Weights of a small GPT-style language model, trained from scratch on English Wikipedia.
Size: 10 layers, width 128, 4 heads of 32, MLP 512 SwiGLU, vocabulary 731, 2.85M parameters.
Architecture: RMSNorm before each block, learned positions, no biases in attention or MLP, untied embeddings.
Training: a variant of SOAP for these matrices, 183M tokens.
Each number is 128 + 32 x the weight over its row's rms, rounded and kept within 0 to 255. Layers, rows and columns count from 0. Numbers have three digits each. The size before them is the row's rms in percent of the matrix's.

# up: layer 4 MLP up, 512x128, rms 0.173, rows 182-216, columns 0-127
# down: layer 4 MLP down (transposed), 512x128, rms 0.149, rows 182-216, columns 0-127
# gate: layer 4 MLP gate, 512x128, rms 0.185, rows 183-217, columns 0-127
up182 106:121152126101126105150077131161147127116066192140098152154061183096114184135139121096132137117103150146139149105106091145170159087138168097126112075133147112173174106156126086112155114123110094152174147162049174095102120071129140081110131138107126060153095062162133097166103183091160094122165090104132142095157074146164082180094104076114101102134153112159117115054098154101096149127103
down182 108:078097074135091068128113121084132068063100111124177139110144118150132137106192102128101141147094174094107101144103077121087153147151093105112186103145166148118190122128114162106106177073144120097145218096079126113115167130147113131145126184101084139148070135121063113107135139197113047111140120157132186094129126127143147131099110107186096118125129112144117137183109148174125105069143
gate183 092:097129118147139146169103111136116147117138150135154120133116114122152166139117132147161057100099098104185169136084102180195147147202064139125112126194113127121138150177135132139111192184117082092125136053166116081147080178078134133147179087068121164179144147114119129128145142107156143155101184133110120132086088088128151130137069156129149106124120108148192103134098107038142185115091
up183 093:191119158134163150120122154187154148174159109079115119148144177111111091125143070135069080107101054160136196068115132080101164134131078145118121123128078101165162135034199100072142116090112127143209125151111131107160118096162129139111138125150149112101150119152179178138129113149115181118103133130110126099137126117152172057097160105090131144087132136084105162140128156080183133123120
down183 090:109096127086075129091101046161135122105156138094178082167087082128138125164092135061109087132103138165128156128125122141132107115230130129112056142117158117145148128111142190113112183205098126037176123144122098134175105107120117183125122135136135092165133096126127148116174130083129100149143128186087077118080127129144116114152097074130097099117107161144197112142149118122100129143186
gate184 105:108147101089123178131138157104116125132174106154122135109116118140080107033102135160095176147137083099108096163117209162150090147175111081119122099182108144175152132197099132149123126167138102066123124155099172091105104130092226126109164087163042141123117116099164095160124129140152173150113156095126101124153132085178067132117107085101135177135175118114180127154111085131138137111133
up184 110:176144127069179107185128103117154097120124125093113059157110029135118169130137151108114117171081120113159131072138199156134049076191122088091129062096146147180129133132113129148199155110151123113131125154154103171143133141146081106142114147083129134174128131131129199097122166166106134079149104086098106155125130096187122130155111108072098135109131116153119091119183141148094116086101
down184 103:145097143186118135047068139089143121144123141081124115096112159126092071050121125124149119116174107119108096150126142137102168125021163147127145142161148120104179146118157092193137148142109121119140119112123115172094175155083150088153132107134087191097128136108083169162123074083165167092122109092105067121186107126102117151083105093172152115079115133076173116107128145089163123178111
gate185 099:154197092178129079155105182088167120110138127149164091098154102095106154102192191196134122143135160119155128124126106177173135069116078157146144165092170118152164158138083116146121158146126100132145126081134170160145126127140209153160090135098151158187074186066182157113134099147165178140159104105155124083189144126136123149150107113158140148080121182137101175141125125089143155148115
up185 096:142084078139131204174150092121112137149162100135088108155125077068189060127133190044154091135116127080100165174144087140174112133181155136142155126109090159104175116119150167173151162104144200096111199118116085141117158158112157172110073107109171120133167122142119133144124130093142098138130093107150115158103141175165129118151108076140134109098149144119100148138165122122094211096134
down185 094:099138120154093172144088068091178173089091095131129079141084116131116121156129111165103142138129109110171120220103151144146114111084129105116111106131134150136151147075175192106175177133087140064130085164165099206042131079131143110085118116198191103105110121109133174127092105145137138129101104093123121118179167156116099149175147135112079085153118168146127127146150183097102161142130
gate186 106:114149130120127211130119160096095139101148121153115187085146103115096121096111110094182159124146146134148072143116127161183170120164153221093094123138144102112184049127108076109154108099120143177104124137082166169116124121173170147154146152135151140141172131120131062207142143147160180130101089107095130087100116167133169161143144179076132106131169162102076174124115132183180107124133
up186 104:103079094133099125145162113094145121079132157191192145103071173141124122125152137133148087064075153131124136127122165108124158147087064050192166125105156141089081169121074093149109119123137126057158090132094106180130113147120098065099152125119178191135138186109080138134105165156139131112149145188125114141081100157154129057120124134089120131137119116163168139118145112140129204167112
down186 105:140121139147103121108140128139075090177119141137081153177112110118158190151126100083130155200120090185118118083118160135117162138133150131134144077195146128101146086133135116114092057109109179112169161090102128140144071083154097181088080068107088134161133117156141139129083149099117115136081088112109146174080178152083130158084144058158151101095140093146114171169106196091118079118102
gate187 103:142148149133120134114193127155205125054150110167150183117137101104151130145147204159129148132113110126117071138102125090107113107154113138137117147170144110101181125118122184140140109211099136097126114079139184122180145113081141103092180099152144136105175152123142153137144110080164156092145134122123070104120136136112126160139108148094058187181153078020101055130149110154106126149139
up187 112:145177099109216099108097112176135158135130177113130113116155140110103088048129125119133084160147109164112149159098139167105089113130129158128135129152140123119135103130108150096114145122125063135175093135126096138214093148059134152076103159115110161128150128157175141207079158129148196132158068138138119177109176167082160104079154083150147158103107085116114165156198113163102117171107
down187 101:148164184098092092111159081084176141162152122090129170143105139062136133129121134195146200126116136136075103088093096082152101164081121095137090155143079064131123149174127145139132108102146118106115052126152151163135145084141093117087096182090206092101128097093083096196150126120161122139090122172132088106173192143126107153137127123082150132126115141177117119100156109094123099070132
gate188 098:119114118101097109106153122144083135080074140120116114099104084138005107138087169092091138115167179159141102095090144122133127112112084178126151139086152100096095070158120153164077187117202134137136152140112124082111088136191090137116094095179106092160085135117080123157083169103107099074151094166138085108145137109127106108160156129103199148167145140084179118099131133092118111149113
up188 098:162163156134161122171143147107130140120121129192162101105121140128097174106139139207117112156166088128113164160117117106155122056159147105082098154155169099197131115160122150172135107108061170090156116080149143092119167146132070154119137102043131136127102105189108172179164154163162155129112096100128106175103134148112163148135125117183113157089160123121117079057123183147201136139175
down188 099:096109082136158119073101142166121159119146117162133163102137076120179141119144109087134109097149181161144153117129121134124210084192169142106157148088134156091131069154205168145123155174198108114125170131086120077118128130197116128155099060111107123198089138090122091126133138141132115098130151142150215143116167138144083159072152111125136198112137113095119152130129153141154200150139
gate189 098:093131106111111093097153116195078155141166083165140167159159112139088188108094237101144130138117118105117116168098182147150130136122149126094132167139150156122168087181088124140147126147078155144118115149114103166075118097134077169132093132194205090171193174130158080116074083090145140156137143102126113155144130160151152109164086181092067123116110153132129145169138104157141112107153
up189 099:115075119097140111080138069107117100099154193181122172176055104132117157155096138188133148146139161056096163102184101087116093117181113158128108108128139136124101191120122131144153114133091054121145082142055140130081143147136112086183130156125132132116152105129171124113193162112139121142089136125138151109106127155149132130120145235117090108162161113105097134164089114103183190144108
down189 094:152154156127107117136162139120132093136103084140155133137097148140175074156145101107048159130087087131173161108106125124079136191140100093144162105168077121024115123139120194166093090132190107120125126168110089136186103085135071155094143122065124102106166165083110104094129124089135161105139096182142064122152101097126116130156087087123165114165128097110187121107156152113099089151174
gate190 105:122099115100137095089132147130056219156116129137120198118132168114107110144120141083134086116084116157173161095146135163097165105064098162123178122081155115177133149129062079157099143156139101129131112088119205179139151113127124143095063132111147161154112143221157161106098116139163140126146125087080099149168100165156178195131173092122115158139158130104156137131132087162151091114100
up190 102:135117085153177073120162120087058123147136113121137127106160126100165151117142042063150163152159175145138133159142123143121156121123091112151148059082131178100098134085174116160094148121160121150143106135138072109170118135153149133084121100109116109121117096165117053132106101105112097134131027113083161196161165087169152092123101135118082085143142153197097100136112129143145154072077
down190 108:088157081131137101180150159121144108150110143176094127139101101118141183137130171107170123121175074106119123152113093165110150123129140147190176109100114187141119170137128150134109171057186120158079186171102115121097116173118179140166071142194114187152146177156166137069125112137118155108174168105156141141153086148079159106121156101105107151040102157112116137111122154132146205148096
gate191 101:126140111150107155142137144131166170095176106067103052169121144131127111160128135149159132140118133110100139105108183100125125085146115050106121105151102154113129161097147116089070060081134175137148106179113125136091195148095124108121110164042111109138078130116181125104103145120131066167119169139112144121056166101173132137143099099072104135143153145126116104198087143134156155028127
up191 098:094110152124142062159132124156124145127132123145088137157115124084144147143127073141142149152183079101114204061040093144178136155105091100120134125097166113085079144154098138154140099058112105122098145146178168085168210181088128084103115209117144150179089099138153139143119101098155107135165125139124130124133081136179148138112083136139133122111155176105133174189166151158127169100141
down191 094:064106143070136164089191132178090116136115168114114136109067186152142158126125103133110125118127163122143099062178142105132160082154141069159107146126119133132110154128145104115118161114109118173159125158150095165173102099133146166095092112106184182089161109106075070146170140074115142120164090154106154136143051102160153112176163104106068090154098177163129135106124198153135069094159
gate192 101:101094180141095106175112138097139154160162108147083154076125092152169097108105106060120180119138185131153124124186151145087175119109100130160089069120144125133123139145158121136174168218182132174059105159110119155103122100147151076154165139129116136105148137138081129147139133193123199090085103109084178134160099130133115123133153150109089082104084083139134068142098124110150108193082
up192 100:137029106119133134150100112130111137112096090121177140142124135154122137147155137099098118187082106161101175157101100166175073111181155145077080133174107125118133095148142137090133149033123088174146164115120045132147122167175090137094099057137160175099129144116122135108139151130232134118083103117067136098123164122126121159162119094124129137129126112145120124115079099143130113050092
down192 099:173166132122145157080150095135112139061183153163094132134119091075124129142107141174159136134089115082148150141077087115115136133187130133104102103116117149104080170121140102115146152134100131125178142110047143085087141157049107123148137103174121151171121096101141150157128117098174160126102139169159132061159097126200114166148159073193177181195161164144104073091108109093141101109108
gate193 094:111096137127135098169156181116168152139168108110085095181167066162108125136130181167131150161168171201159179129094127206104091176160115106172139164102109184194110077175116120147162095099162102121086127151124125082180127131112176110082082112137129104180142154125113188130094136180119146147125157113156144114146105160137148109166148088144146148112182091147131136151116207105125166143094
up193 097:169161201130110175122157113146091176135115138149198146128141076164172178081066092091121136129112114174144115099121100069125095113151089130083132110091137119072132212113109131131130160146069129124125158158130094176115135104156091068141142130171053104110175162131106144140154125125095107122073107113101098088131165183159135140097101143099084134104080134133080103143126114084149179056115
down193 097:135152109136141131083142084115096168056208111157131165118132150066136099115119120118137119142134125107151080162145100112090112105132106120124173132125138127197100216079118129128121117119133154121164153134118071175136146138139170125114105127146164130160084136086178169090163113119082158114163138130087118098089140160124218145051135195136155116159089152133082137155080115140096086228113
gate194 099:147094069112148106122130140149150161165106136110154170133105141147122182147080158117107152143088106139147204097145174087129164120125111049160169138117143136145140069133148128095139136096164132061161144105125114110168134132170117070147092126140066160122150142088134042124103143116186139135131138139068143142154029130060089099120088098105141157102105112058115088069118131139070117116109
up194 095:135168121096130050133194126092100109106173076128108095161147117094153076093039196143116113135088118180191156139151145107150118142111106135186156144154131098124115102163152109109147199111136141036189143076158166138159135151128090147116136097127097147116125156054175132099125123131148138116158155095112069146139105143158105167111124174107128115138143089116113101077126108107133195179135
down194 099:134152177142162073121153089140158123143125122084147109062182120100101148121132118112058122205092139212130085157120147126142165125119083121084163122106159087088135135179139141110143122118162084132118129088175134130132175174132091106125102098143081113133125121148143103129122166099110110107109131077124082055086154105157087130092096150111157099091018105151153148109154090070124151113060
gate195 102:189079161119142093152112165173141142131155096156139087086188145077116078104130125117136149204173147169183102136129168130071142185155103105146176181149157135150193187155148125185119212145151105085099145109103123152069102076129162117084100102147153115130156195150114112149159134154087157115157153124092120131159150171135076136149110088135124137144138132068165145154124077143132142146104
up195 103:132080121150146085107127088123036106113154157142114055110084176081116119137145080117123099121129103152142145138114107134109147145095156175189094126140130165166091093144193117201125113107127122057109166178164103196149172070089171124085087167162113155150125151108113161100066157101136131110104114165082092107153096168149173147105122159123142195104114127116131152141163151087137144110180
down195 099:134105148183073126060136156087149167170122151109132067134136116114091193152174160105091147138131112068148101072118126114158101106168168144111103152156091138165119161046172055146144136134098156081127146126162183131138125120128190076147092080151138105170133164081149162104125119088129119167105128105110158111113133155112150149061071148156120125199134147146100166136173127147175118085170
gate196 101:076117091157137101132140097130084123079172111124031155130152156155111117087139148129174151132103101124115123067135104192123112145158115115130117150144113131182123152159078055109096133174110127153142116107126113159132154203124135104154087131140119161084165129163131125161107100115167141101081143083111101123143116172076110068139023152193138098153168094098108113177087054096127144091134
up196 109:127132088157141075089094101103084157195164171158108114113077150138167164132218081151096178115117142165134164126127095136084138155100199106150135157142180141165129103116114120101157116143181120169099138138137203164110064119147072104091100081070112133066121096084085116152082150144110123133121185160100148102110174206113138107120115134148162134177159150160118110102160133130132143155128
down196 106:166137136165106127138105205130156127141093148091119166134124084102051095071094134080080067116156116113107111144091143187108092120152091100126136116177132117126106171151110125085128134144139139138102131130103126156147080100119130099167144124177158141137091099145119137123123161093098102110121134222086208080088067176124187133101104100126142113060117118165131124196070153131185131109082
gate197 102:148136067165112167177128141103145075118150150095154170140147156120105082135140125100114140145138129113178084150233164093133140136133180139109140185188154087069134105105167114081131111123089148092131103166096117095129099148087149206110088193211119152128155109129170139117113106132116136095118215194104157105136138082109140168100111136153134116172164086102170108129125103120158094116120
up197 100:123136085139150114121100082145161109086141097091196147130167129144104101121124099109093152159072105110153097160156155112083128145124175151092154138184140129166135121127156120139142044132088138138144115119133096198132183122177131125082128181087099141158112127108164183196135164077138118100128085163107153118184126087106153125125184102120163145082226116098090147149145103156214106153161
down197 102:081111057211134130157140129084174149149105091117150124106156156152100138110128142156151142103126100075157136079113094126116103190164133099113147141111139158144064179118093209139107170095091147079118132116174113201157169117103095166073184138122153180120111115081136155132130121126104162189171100163158145092163120122102102096126102169127148148086138128197136120063119115083156115177116
gate198 090:167103169113099111175059139123139089127151116117130116132139119078095106130168093162080167143099166165119131192139097085167136151145132132148125087217150166085165165136080079113092119131131138119103116079036127144085165107119161113174149089132070127169111136149112122126110154093133158126082166125139125133113158088173180133092126141101169174093035109159128115093151154179105160105089
up198 098:150157158067161104189156142121161179139175095103125066170170092132095119148096084114094106104163087107108105151138155108150129170118145149132146113125175130121112193153102152113111146117103123100149089141128099127158151099178133141155130162067074177166032116127114158094096134127181178096148131136212097131090107182111168150162128076161116056123110145111149075150125150137182103156129
down198 092:139199162135105133209153165121131061172178086076132118140124133207134109101145137140142148119100106118174088120160124142143103182088157131096115128119141165105103129159129125164110108157169110132078135162125100187132103034098164088146138081124120089135106168167133118122136136124158157118065149141172108147094031162086107092104120133124171095149079113165171090137087153114164123169141
gate199 096:117146134168135152190054124149159173101073140088095163068086106149173125078148131152099166117113146111121147149156119098062131138131188148110146136160119178119198181109089134110134122118166095107130183151103130158085132154132134121172096186104099120110169126104066131129206163077154121085167146096107140134169170114168116162111089125106114106127203157137185078118151095097147118150155
up199 101:131132119108152128150104096146118163125064118125160049099139135180121147114153079139067159079120121127108076140177097106140152101157156119210165082112068111102081119063149161113115143100187104174157138116113144213113131106161127134127131095140156163122121190142076199159147132094128147164130074101050098113173144099149137119118137118116104162151097175172110120152114170130145119177099
down199 101:143116146089170127184152190135167135132085157145130148077150103118160121132120141101095154216104092105095162071175120082178147121123137228069157120107142173066129152119106079147146150140104168070145103153198107094156078136117083169155127132147081100181144113071126143185100160124092171113075122101146132151103132152128081128130165113111142120112100142130095142152132187114101139138112
gate200 089:135119125137097072149140103159105113219182140101113145124119094103128141127072116128121227192124153109157174187103150112111152112097068126197066146140124136096149161135146138125133130132135109061121095147104168132143138198114139098138084147100124081145100149072136100140159166160132104112128111147168051146111108153185182121102040136156161104110134149138113143111122172131090163143163
up200 090:121087127067110192143131091113165100136117189128143124138114083128097031130117070199101145088115087091147146163198129143152164181157135129116139097071171132079142115174146127129120128129087103168179118153119148146170150183149140113154075147126075113180079134072128122138124185147085105133112137120154114145124103079194086089176112084133133132111152142181131147112094130099096137122086
down200 092:153113119157108100184124140122111060109101122181106121069165120104172104153137129096158162116168172153102152143090122183151170182104118159108173155148177116099128138127122116179093104131123158179109120126189124107144209135136134131143116076143180162125177102159096139143183155140115116126171192068158158127190141071151089185106092153186143086106174124118109136092120076163175135126156
gate201 093:097163153159140164129091133116139139105127154116176122135211075096122105113144125139157155155112083129098154155051121139173089205139143127113153057073164147105074135081112103141148141135116140135095104148163107121107139099115122068062160113120108101116146146099082167138129153145129182152134177146144154133076114089155186093054087115156166044050138148128112103146127149171127151165125
up201 099:128170070151142192162139108163127131113111175154106089118083084139106133120149162132122076163111136127108171154073097122153105151137170128152128098090120092099143127137114114137091162130172135118145147118125130109189119110088068140101174179183129120118212121179100144064172131134147127131170106151135110133110082139128118089175096102188153050040164060132123054150117097126098127093110
down201 097:168097143143151107166167061088165125194117134113140084121158075079133151154129107147131163125091159106113137115132093174151127117199152185155172138155107126161149150076162183140132191115091111127172102181162184068213178148114117168158137127163059127105083081105130157116124097105137160119136151102128145147104175099107146127181120114127127183125113108096111109074176180096118149138133
gate202 098:061113134135154128179111155129138178191089183173089075107151140135147173125068111110102111141083149142155098143163128114094145057108136153113110141174080147091175113118136154096120132168102082140119147183151172161160119052112093101099080104185140146124094187094142134081080113105110107080108106113124084129126120136109155128135190142102093130116135083110105124180127153209150076174131
up202 105:131134168194086125126187143136130113143145103083097124134175123116124162105129078099148094121130120186141135142132138137085148192128175108104135109093142158148145097083152115072000084168087127160121092142126169112114200167107127145090115125134121114082126121171107148064112109122134145181101113085114199078125099149125127117170063128172173123159131116141134123132105116081087120085072
down202 109:148093121131113167106054157133159108084176086174124132137137082117139140076106094089115144183175149111123154096106145110137079136203127100153123136130123122090159117145120156124145118099210146107102114086114187085096135116104157099078155122131163141175056112168128105093131133131065125104105131138087185143103091214101084112164089097181128145135162066140152139116132193131121166078123
gate203 097:160124138142142129140104158098135142100143081164151131152103129084186132122088181164080094114095124111156065132137122142129110156178167133124158104148114134136123134110153096192143169098132130160093067122078123106091053081169156111103140076047143099155143098101126147116065140111164083133136155148100079136154110163114161120113086183134097202102186175144141207167139169160128113092083
up203 098:129147200146168113139123129082093076108156114099167209142174187123119132106153061087136037125153118116088104143078061137176110144118109163095126107095170144091110134096135102143119142132138145111148098102142146146159145101084144127166088133118077177135173105173172166179117122143148173087153096144179150166154130134163151135116158114184144168199144148143112156114120111084178166086110
down203 095:103111076114115149144081172115118152113087113070144188166131139134168135165075176138174022129122101173148172120103167158132138132146116139115186139126186131126145164149146104169102104083145108165121175149116098120149117121209174082157146122115181125166131142128105133157107114150116191166162111155120123106124149153133136103107088141160113128068168099194122189165097124186081078154098
gate204 101:151067096113139142124122161129083140159157131151102139071118097114110170093156099108083085097147092159078088096098126105090096095133122168122152089079112125133085131122131052157160086101133110113140128093127074137104144149104134100103060142100110168146083112131145158103079163082097135131159128125133161184209099084134192103125172119178125185135099144155089096128056213134114134160104
up204 101:174161078171143189164126130127095164159112114165108131118100158115131127107111114112087090160151191085126111121152134107119162127155129120159091068120079148121153122135155123118142087198091110114117157103098111082058156145094156069142184103102145195139033128134074173095161105143060136143163149113082177087136136176065147168121092081176108126131144124140103140156139080172134132121140
down204 103:139136181138082208127144097105179091075119133108120119160193064164099059117147130087107129096135132094125131155088167105128111083134148125139068160199149148127162148110136153160126124123151099130132155067171109118151135060149107138116102148170160147137182048068183112167105119122151141131051193121119134155120182112124107138100147130118177155103162124138165091106118172143175136130093
gate205 107:162113133150141178106090154117111117132145154170147138168135177132111115087162108153097124092139100089124086108159146097102021109109165145118128111148087109109138179103205071130105118149146174166113150144127099128137123114128143154134066186105139166142182075102134157104164140121070140162138189075137157098134083082082162117121180159133174126045154154147162144115091147137080072088122
up205 112:124102134160070128143105106111125092133184140126156158099116067124132087158162134127117158094123080124148064130164127102138115116097124146081208198105128159182097091167165121106104158106144225169162105139102136094164108159160074176143132109139117081135098162151156175120159085109154103094119133129088133130189116104133092117190138131103130094146114146058088102143188180080140167133160
down205 106:177135097083160129154170185138105158130121141147098126107125082044186147155147084079117142108117136144150146107079138139121146112179227124127136181120061098128120130144114125061064111133077086170104214109155121103157163117140168138159125126168096135130101189130138091124116147090115126163090125098127151118142067123094086096206081110143098093155142136176107137103135154110141129119160
gate206 103:119126155174166127148030153171144151085147136110114151099125188120116147096107139101075104122107134154164097148132076142199152025118116104087141128160139146103122116069171105158117137141148167141068110103122133174149129151124090174159162158096085125148141143133076036155143116150139107118103114142101150137129094083149115178139106101132123113109072151160136188089123137051156154129180
up206 099:142138129114116070146062155147081153128087147139134180134101150151113148153150189109050152126096103128137130137091123145132113066113136108169121138145135105146163118078094129129099189100169152105092126090122138107152098014148096147137140111126135147143070184104140075100095106182125172139157094147078152129124095142206132103119099109101126119052090132087100103151093113119060135066115
down206 100:169134088096101165098110153133152084177176100145107156108166144158081164085116196105101125144206140156114058160086171131141188103159138148071127115173082144075101138133117136083141129147123148166139154105112145092117177053173137129132124086129132123132118164185130104190164111150131084140101083138136073138148112127146081157148101129145078106193102173115108078098163111153090083124150
gate207 110:090105138104114102074092171085099156127208076140102139148194102114130169122135134184158079114121139168120168121169116104119074068125078119074083132150141140132051128168173131018096174126122151089060128120151124135124100137152118078163136143130161134144141140159176170125140143091113120077138127119125117149154123120154117091108073065166189140162097163096149109130107109141126143090136
up207 100:147151153096148109146168101063154101131146149157128118138155139156142072111073161103147064128152083124090088172103095139135106112116142108145130122127135109138089117124087125103059116088061163111115136104168137137094130161156130142139133077162077154078117134106168065177121105107116135191111069140145117123159156098160075126140086097086122085116056113126029142147169107181098175088078
down207 095:072136128083140168145146106124156125164132156101091100172234178210085153085137115131099127151154155104140107089176094168140132083137090124169167105146120191079164106127101148159099134088126079081135116129168176135109165125106150175152135193133126136140160129109140117104106138128062106092115106073091144121183123081129164113081129128154169106201139144124107094151180141076132114124154
gate208 103:177131137090153133093096113108127142127125084144138085123126155161146120091119098133218151119142102165164073114137170186101139177142141090139104143124090153113125117166153142097117145193160155159168113103171150131118089098162195081104139129086090153107105119169133129077154146095123084172122120079075152045127084032151164118109110151151063101100149120127135139122073163145149084155079
up208 105:149096148200131124147158090164170139156101100125104123137179121083143113125147086115166103092170148128100064086137172143103098118142141131101151133107096133096140092086076104114137158187124131142110159108113096116129112086135142153072106106169104112097204113104143090168082170082143059155096089177081125105100165150182115081119124116130183162122144091159221097114161193108114137092091
down208 107:140163157180089170142123101112180144147063158124051130100118112156134086119122108098139144111042160140112147082128129142123096050112102067080079170188104176122114125155141111123150181125185144115207118111126116109107151123152148124120075210158167083133098141130157121153097156106121161139126110126068157199104092168127109110132147118152119081161113139148160169138151087112080130154119
gate209 103:089136111083122116087079173148148134124105084135158111100124164147120092111117084190157082139115157120081136139138088110109119131082145185081166097159112102081115140087149186067147124131132112091106126142128142121134098043174151112169131129158092162123072136082117126164165126154039102117118133087101134151150088068163158113149110130135094112076092167080153149132133134215105165088072
up209 099:145143114136160088063063143098167136068132151105118077182153130117152174139119127127072093138061158126136102088163117111142076146103155115062167118093134098146107080061073138138123162154081134113170107163065148097115110102140132164095110127127151104123082114168137158128139152153078146092119117111122105054164119153111131098156156111040159178116127110173174121112164155099099123090069
down209 103:164136126140126099127057086141158113183124176066102139136127108123106126125126081181141139081168141161127165138122098123150130129115158137087109156166167133101161115118158129115163108117130166044176173123080174126121127084129071073144134184110072121173139145104085175096140160090109155165154151101163073143134173054088086066109091127092108136118154103128114106140186133135098136134041
gate210 103:148168169115080120063134117106171209162148158179140121091135134179100110129163044161122138114163120154123150139103102143097082123123057216117135107145149086101127181098172128132093118183107123215123124133080108145187144117117122084142118147150128117089105115165084214098143102128111136093152100116134158135143166165108095138099166143131158137122150090104116115141119148153068064140150
up210 105:144108065087108156157120117110167144117133132100115152175110128129126128140107123140131162108115111100100125115166152144109182089140160124152153101136145212094177136145144152162078045098191163138149179082117087076107189171146153125170139170136080120072137196114157199140110114138121136116093197155127194109138179104131092177139137138113199139106160141091180116152119118151134100120074
down210 107:100137094075210119118127100159119164033206125141192139112140103127136098147116122123130131138147110159116071138151126068111141087181120160163115128152108126156156167155178133109116106139106113124115132132142123156120063084171150123113170148110149116099169165078112113145158098158123114100146105142091145092179184084119033158159148155148108149126180143126064109228156147138111133108140
gate211 103:125118141071140124131136094118170175149143086044092125127090096097112135137120099107121106094141146182112128063080119135049128155153137115072172078110143089063122118113160164132161137118144117110159141087121160164135120121164089076130113123114125113138094166094052129071062115164211136098050135119153125171119125137113147069089137136117088109189140152148111116168092170127153109086114
up211 095:085153074126097142114167153143087106201149156132137127134134101111117156082147067119116121138101078114131112117081189134129153125118122101156161058113103115106143134139083155147120215146057094170120144134100078101135157136091179126072094096119093131090121195120131150127126072122086135101149175156109159091101160076117140139159111111182096044104080122117140085111123098091073146118181
down211 098:131142135081086143123145131176188133166096153121127139098143131150129144131149137102109104214109166068103176124092115144092099158181136161163120180150112178157111055125148115142078110146145142113111173085076076141140153076096119119172139123105145191186141094123110088122149121163139128137126163222114157151066141131063135093151111107152059125054139098154143132129172089088126121124112
gate212 094:132149200150124163118074063136147149182102111162105141080172139144154146131121123116110147164134116088138213168079115105195144098157172132114144136155119156134130135124127106090153067133146143132092105124106119109099149158061081079172083137099098083130133135080100174086153109135120191137105108089103209114124144135147134124126119147204069187096174170122177159109166145127087115138142
up212 099:124043185145132104160085120084071179186145095143139108140066146072132131143104061110111073168126177127124162151168114097158091175078143187197144111056094147143119098150142137093104108122104168140113088118138103147151140173105117140182140112132081112092133154158159105161167171157124109142091100145152138155137110138172108092183116202108121121092108104088141163139142115089159151135159
down212 103:103132163101169130145133101113119104100122111187098101073155107091089081137153150126147181126215116150067113121083136162154055157132101123163195106179098070132149129134141168151101150144091108162176127109112159064097124112106083141170175083128138141115196142181164130176150071112161157180147188125097101169166164170149089169116167132119145103140106125129133109100139123139126105175110
gate213 103:110122171102150081127099147129204170197131081151097084097109062084144073159123135118091123119142118129080129156135167157139132096147091145109128143150149158093096101138069129108115076107111171118136116171128161101112090111147111125144079108112172141173095078150127111117170157135090148060166182170115191149121152123112155118143146175111024162143085117103170114081147128138206105127133
up213 097:111156072170135114098159081163108062121147142111181164130112112147133086145130129084063125119137111102097089098106135148138105135114118124143111098106146200159102109156167094181085186123168149114068147165196124172119209165118097138121176107090092080154142108082116119059109143132183107084128118085124147089111109158122131100126142157212116083119131127123099100159173162124067150119159
down213 107:097134151167122132151117136201112119116146166134108074138059131175059150129161112133114211147124091096200119112122173114135143168122177150157107120146183081092125161186088134127175112082147142104112137157096156128121131136119077112096178088131097124086108139105163116117135164097098122166102037115102084106102128162126123124155183149114136116131069182176114091166189104134083084113125
gate214 101:136115113117196135154120146141129138092144123118114112059107187134099139148125149184084070159131074135098055139122113040159150134080104144124134110143194145066111110084081094086150164132136134144132101123114117164081161165116076146187108142067134093111128135138116104099077120101144157173098059142107124101135088166111085115120168106107151117131142092162166048149146100078166163131099
up214 102:155086067074187133143101112159106118131168103141120068217151183120154126148109165175095081142071096138076170149099147130165097090166148139094174082176059158131105115132157060112168096103090173149171128155123098134140153189132094106143138141138097131060134103114116160134091176157099122098147106121108147167162128133157125118179098089156076091152123108134110161118128145143075106120113
down214 104:137146181093117099139121161123181168111137114064188120195167166131144091180095098104133065140106111173102159063155090133095120114104146124122112198105110085150107168167183147098134093138166111176113128139106098135147065123115183107141067152056139119151148076136159128133121141115155118125160124144137116072071133127135106112154229105061134121140134129121126131132144129140136056114084
gate215 107:123139167051162140137088114167163177115115134106117140179171158109094128128148130122157098057114101107183107100056128114123187155195096153169124072146162086104138107131127161136145130134155101119134077158117127090128143155110192112133184203120131126138095125131120079175123074101060126142142132083143124150086164122159138144156113085113133108191115045163179171136111137145134082109081
up215 099:102116117152102160148131188150131146102144190121102170084138104083180152119161135137183142139179135126146139109216147105157145128113168139095161105115151158160076106199180084128170108155100102160118092148159104144151164187128090149174151139064121118101108130164102142123146115131116142091092148155148162180126103171179177182144179136139091098190208130127174095135119111156185136158150
down215 099:188153225100138135095143121134128129136106118081171074199100121141112111151153066103106156154110119143134136138128108140182139126092095144145110114140156142087144103112172136110137146050114178103172111113097105170115145150180138173147079126118095177149133127110154184132089111111093096132119159084082106111177137066093117104127174112130183120128126160149122154178125177142076173185040
gate216 104:081133105110121147167153130180108105096189102066110138105128129172089156166146127163145098155116181126167140160105057146118132165147123126113088049164130153158149151118145185125157106193162140116117116163127167144139136152107079095179124177112164150152139149101194154153130109095138109110100117112096089152190093118083076120087130089127072168046106097126163150133073142122186136170096
up216 100:130099187094125177146096146129136092181112094167143070116152110166140140115159075114131175116116084107159109159128096101137211090114082130094081097096115166109114128106079097149110120109161148153116213062120137100083121141161126136146187119105143141140182142144175094101166123170086149144144132078131135174149140079176118117125105156088122068074067118167120100077090098131084150141088
down216 098:105068156129157154089117139100098116135131147091119076140150140076121196084059106169098121153181117156159155140068145183151203129148170130116104175155132068086066117076129098115146127190088118114110119124098086113128150155145167172126122163139160196112172143157129117136130154111106142171108125095152149131126076140106074140117132100098167140101139078168111125127077178177169142197131
gate217 099:170111095102172147107134159110111167154145097117086145126145137088119122113167109133093176124135160150131158158081132198162052047129131151140106087100157177119140172095080138210149145116113116068121127090111092121088100131140120144095134148196110166162140147162157102107138148127154152089176079131063144110147154174137118088081088112087117188144122140126083135147108109196185099181146